From a checkpoint of a small transformer trained on Wikipedia: rotary positions.
Each number is 128 + 24 x the weight over its row's rms, rounded and kept within 0 to 255. Layers, rows and columns count from 0. The size above them is the row's rms in percent of the matrix's.

# layer 6 MLP gate, 256x96, rms 0.108, rows 249-255, columns 0-95
size [ 97  97 102  98  93  96 108]
[[157 123 131 136 126 122 149 122 129 137 114 127 133 132 181 146 158 150 127 145 130 162 157  96 150 158 102 154 153 137 136 177 165 152 167 160 113 121 155 131 143 129  94 154 100 162 172 142 139 136  81 138 111 159 102 123 108 132 118 136  95 143 178 156 122 158 123 110 129  84 139 125 129 193 107 144 137 127 106 126 116  89  88 125 116 130 105  77 124 112 130 171 109 132 113 147]
 [125 159 100 100 103 137  99  99 119 139 138 111  95  89 122 126 175 156 132 164 119 124 136 130 147  95 126 133 171 134 125 172 128 114 105 123 122 117 150 133 158 140 114 131 109 107 101 129 173 100 132 141 127 104  67 112 158 121 102 137 147 124  90 122 137 154 135 146 100 175  97 124 179 168 151 117 133 106 152 101 149 144 143 126 141 135 162  62 106 102 108 161 144 124 103 111]
 [126  93 151 136 184 161 104 100 130 134 119 104 157 165 167 152 141 159 130 115 116  97 108  71 128 166 119 145 127 130  95 104 141 127 138 167 116 104 179 141 139 137 132 132 159 154 117 130 131 104 106 144 111 111 104 130 125 134 133 109 119  96 169 128 163 181 122 106  66 106 102 103 124 166 121 133 138 136 119 180 143 116 144 128 161 127 114 134 125 164 125 148 146 166 138 141]
 [124 102  86 148 121 149  94  88 155 105 107  94 112 103 106 124 129  99 126 167  81 169 101  94 138 161 125 140 139 124 141 151 124 160  98 119 109 145 109 124 117 119 153 137 120 167 122 117 131 103 174 142 120 141 105 166 132 130 140 134 142  98 127 155 145 112 150  88 111 140 103 159 104 155 133 119 162 150 104 126 177 124 169  76  97 114 126 136 118 148 110 121 131 146 160  73]
 [124 126 134  90 110 130 182 130  55 150 120 149 101 138 135 108 107 112 147 131 121 178 122 164 143 130 146 133 129 144 113 171 132 116 122 112 125 151 119  75 146 117 104 120 105 106 116 100 136 143 173 121 118 126 116 117 121 118 112 114 126 129 137 130 146 143 157 118 102 110 163 107 146 110 187 114 127 128 103  84 172 118  95 140  75 124 154 127 129 184 119 175 148 127 161 134]
 [110 145  91 137 160 128 110 113 109 122 126 141 129 146 100 126  99 121 138 120 184 108 108 101 144 119  87 116 146 191 109 154  77 115  85 136 141 177 119 187 122 115 124 162  85 123 102 117 162 157 115 120 125 150  93 144 135 104 121 156 105 154 117 115  82 131 131  88 141 102 132 127 145 114  98 115 106 129 137 156 119 111 127 129 128 134 129 110  67 110 115 153 148 102 106 140]
 [152 126 133 102 102 181 125  68  99  97 142 166 127 116 159 128 115 126 165  86 126 112  97 157 144 129 120 165 149 119 116 108 149 164 109  83 105 159  76 114 174  94 141  98 129 151 158 128 138 120  91 138  99 164 155 134 140 120 149 103 124  93 136 128 152 146 159 145 150  88 133 155 119 153 101 113 104 130 113 126 122 114 122 118 131 166 150 126 169 151 129 129 142 129 128 151]]
# layer 6 MLP up, 256x96, rms 0.103, rows 249-255, columns 0-95
size [103  98 106  98  96  93 103]
[[119 140 121 133 159  83 138 164 114 117 124 132 146 124 117 103  79 116  61 113 110 110 152 176 145 105 111 119 109 125 142  41  97 149 116 104 128 116 117 104 140 111 152 105 112  79 124 142  95 147 133  92 172 120 111 145 115 122 117 106 145 112  94 131 108 124 117 114  99 155 149 145 147 117 101 128 158 119 117 121  98 101 150 144 152 102 124 132 114 158 166 152 119 102 104 107]
 [149  80 164 129 122 142  93 131 127 114 121 128 164 160 162 135 166 128 123  90 144 146 141 151 110 117 153 152 160 143 150 168  96 127 141 140 171  89 139 118 130 164 143 164 105 138 149  89 122 124 125 136 158 126 115 108 117 152 155 115 108 110 126 151  76 145 122 140 121 137 110 157 134 168 153 144 120 145 102 134 124 104 127 104 137 105  93 114  99  49 121 149 157 117 171 152]
 [149 110 132  99 131 133 118 115 165 147  77 135  73  86 117 109 119  98 133 140 163 112 132 150 115  98 157 159 134 122 201 137  96 123 133 105 147 158 110  87 144 116 110 145  88 147 141 152 130 149 133  83 118 110  76 125 114  99 139 145 151 165 144 113  85 135  93 116 153 154 112 147 137 159 137 111 144 161 123 149 155 113 150  78 113 145 132 142 121 149 138 116 111 114 119 121]
 [143 171 112 131 147 172  88 114 133 131 128 146 129  98  99 104 147 100  98 163 115 128 114 119 129 126  86  93 103 143 122 135 113 139  92 122 137 127  88 117 121 117 120 154 165 129 127 119 160 152 171 129 146 147 138 145  86 111 126  93 114 107 143  73  96 115 116 118 178 108 141  72 128 122 179 136  94 163 125 123 154 123 161 140 137 130 140 156 155 175 100 162 144 142 133 129]
 [139 119 173 146 101 144 169 120 156 148 113  89 105 152 151 130 110 106  91 132 135 146 125 127 123 172 188 113 111 138 121 165 117 126 162 107 121 137 122  95 136 130 144 133 158 123 126 102 139 158  97 141 144 136  91 179 111 181 157 101 158 116  94  85 118 136 136 148 120 143 152 132 102  86 176 107 138 161 144 138 138 113 121 163 119 158 121 135 129 139 142 133 153 105 167  92]
 [152 118  98 125  82 158 116 123 113 104 108 117 139 132 121  92 129 120 157 168 104 137 133 158 132 129 163 158 122 119 106  74  97 121 118  97 125 152 156  96 148  80 115 117 115 100 193 109 114  75 161 145  85 150 170 110 147 118 120 119 144 128 146 144 108 157 139 141 113 170 154 136 121 123 139 152 126 121 144 124 108 174 157 102 147 104 173 114 115 109 113 101 133 145 145 131]
 [166 116 133 108 150 112 140 157 120 121 175 127 138 116 178 115 125  98 179  98 129 142 154 143 124 139 145 149 104 111 137 119 101 132 163 168 126 122 115 153 161 160 109 136 102 154  99 141 131 102 130 115 103 123 147 146 131 142  96 132 116 128 128 147 113 122 100 131 150 124 113 104 132 139 140 121 120 147 121 114 132 132  86 131  51 130  66  68  79 151 155 144 172 102 104 136]]
# layer 6 MLP down (transposed), 256x96, rms 0.151, rows 249-255, columns 0-95
size [ 97  96 104 104  94  93 104]
[[124 111 127 148 139 105  85 132 118 151 151 117 116  96 102 142 174 141 144  92 107 158  94 128 141 108 114 124 115 105 147 104 157  72 139 130 122 176 174 143 123 136 142 126 165 141 159 129 115 135 146 154 161 129 139 134 131 135 172 106 118 105 129 149 126 118 108 168 113  58  97 121 159 155 168 136 124 140 151  71  89 127 105 129  91 117 132 111 120 140 122 138 143 116  79 121]
 [151 131 150 141 144  93 163 131  98 123 144 114 129 158  89 121 150 147 124 144 100 141 147 104 121 119 182 116 115  89 117 149 109  95 128 148 153 123 150 141  99  80 135 170 141  98 105  94 154 188 128 131  67 158 126 130 104 138 131 139 106 147 120 101 120 119 135 127 135 136 129 150 112  92 104 100 108  88 135 120 135 107 132 193 119 132 102 184 124  89 136 124 104 136 133 139]
 [106 136 149 175  99 149  96 189 150  93 129 166 162 189 122 157 190 132 151  92 132 143 146 130 143 129 140 144 139 149 126 153 152 120 167 122 112 135 131 121 110 101 172 121 131 135 125 116  74 127 158  97 144  88 113 125 150  84 115 142 122 157 159 128 150 124 149 117 125 160 144 119 141 135 136 102 115 142 141 126 126 120 113 147 140 150 115 154 165  82 113 120 114 129 141  86]
 [101 130 100 123 160 148 154 122 139 148 128 115 119 120 121 112 140 112 150  62  94 142 160 109 123 168 153  92 140 145  90 154 130 118  92 133 148 107  97 127 149 129 147 106 141 133 107 149 143  96  88 126 123 163 109  92 103 102 118 160  87 153 103 109 143 154 188  95 135 159 130 126 173 131 136 123 105 157 119 120  95 162 133 131 140 137 110 151 149 138 160 123 132 179 145  92]
 [162 131 194 134 123 190 123 171  79 105  98 131 107 161 155 118 120 116 160 143 119 134 145 146 135 131 158 126 138 122 124 139 147 125 131 138 113 154 160 169  95 165 150 113 110 167 121 139 109 184 104 127 141 142  95 123 134 135 152 128 136 135 110 129 121 122  96 182 126 179 149 122  82 137 125 117 126  92 116 139 118 147 125 108 147  73 149 137 129  99  88 119 125 136 110 127]
 [127  78 133 126 101 161 115 104 132  82 133 137 152 139 122  99 178 119 133 117 116 135 101 128 162 138  91 127 121 154 125 164  84 141 131 117 107 173 108 148 128  62 108 132  69 121 131 119 136 114 110 121 108  98 135 148 136 160 130 158 147 122 157 155 149 188 137 125 156  67 150 134 131 140 141 162  96 160 134 125 137 119 137 120 145 109 153 117 108 112 116 157 136 156  98 123]
 [ 93 122 130 180 107 127 145 196 155 120 111 144 131 137 126 146 124 143  82  99 195 137 120 120 110 145  88 108 108 133 143 135 126 122  64 146 104 132 130 123 121 102 158 104 136 104 138 134 134 194 112 111 133 112 136 169 135  79 143 135 124 120 127 150 162 121 141 126  90 117 126 128 156 130 114 147 169 156  77 147 142 134 150 145 148 116 123 119  95 146 106 111 138 142 153 132]]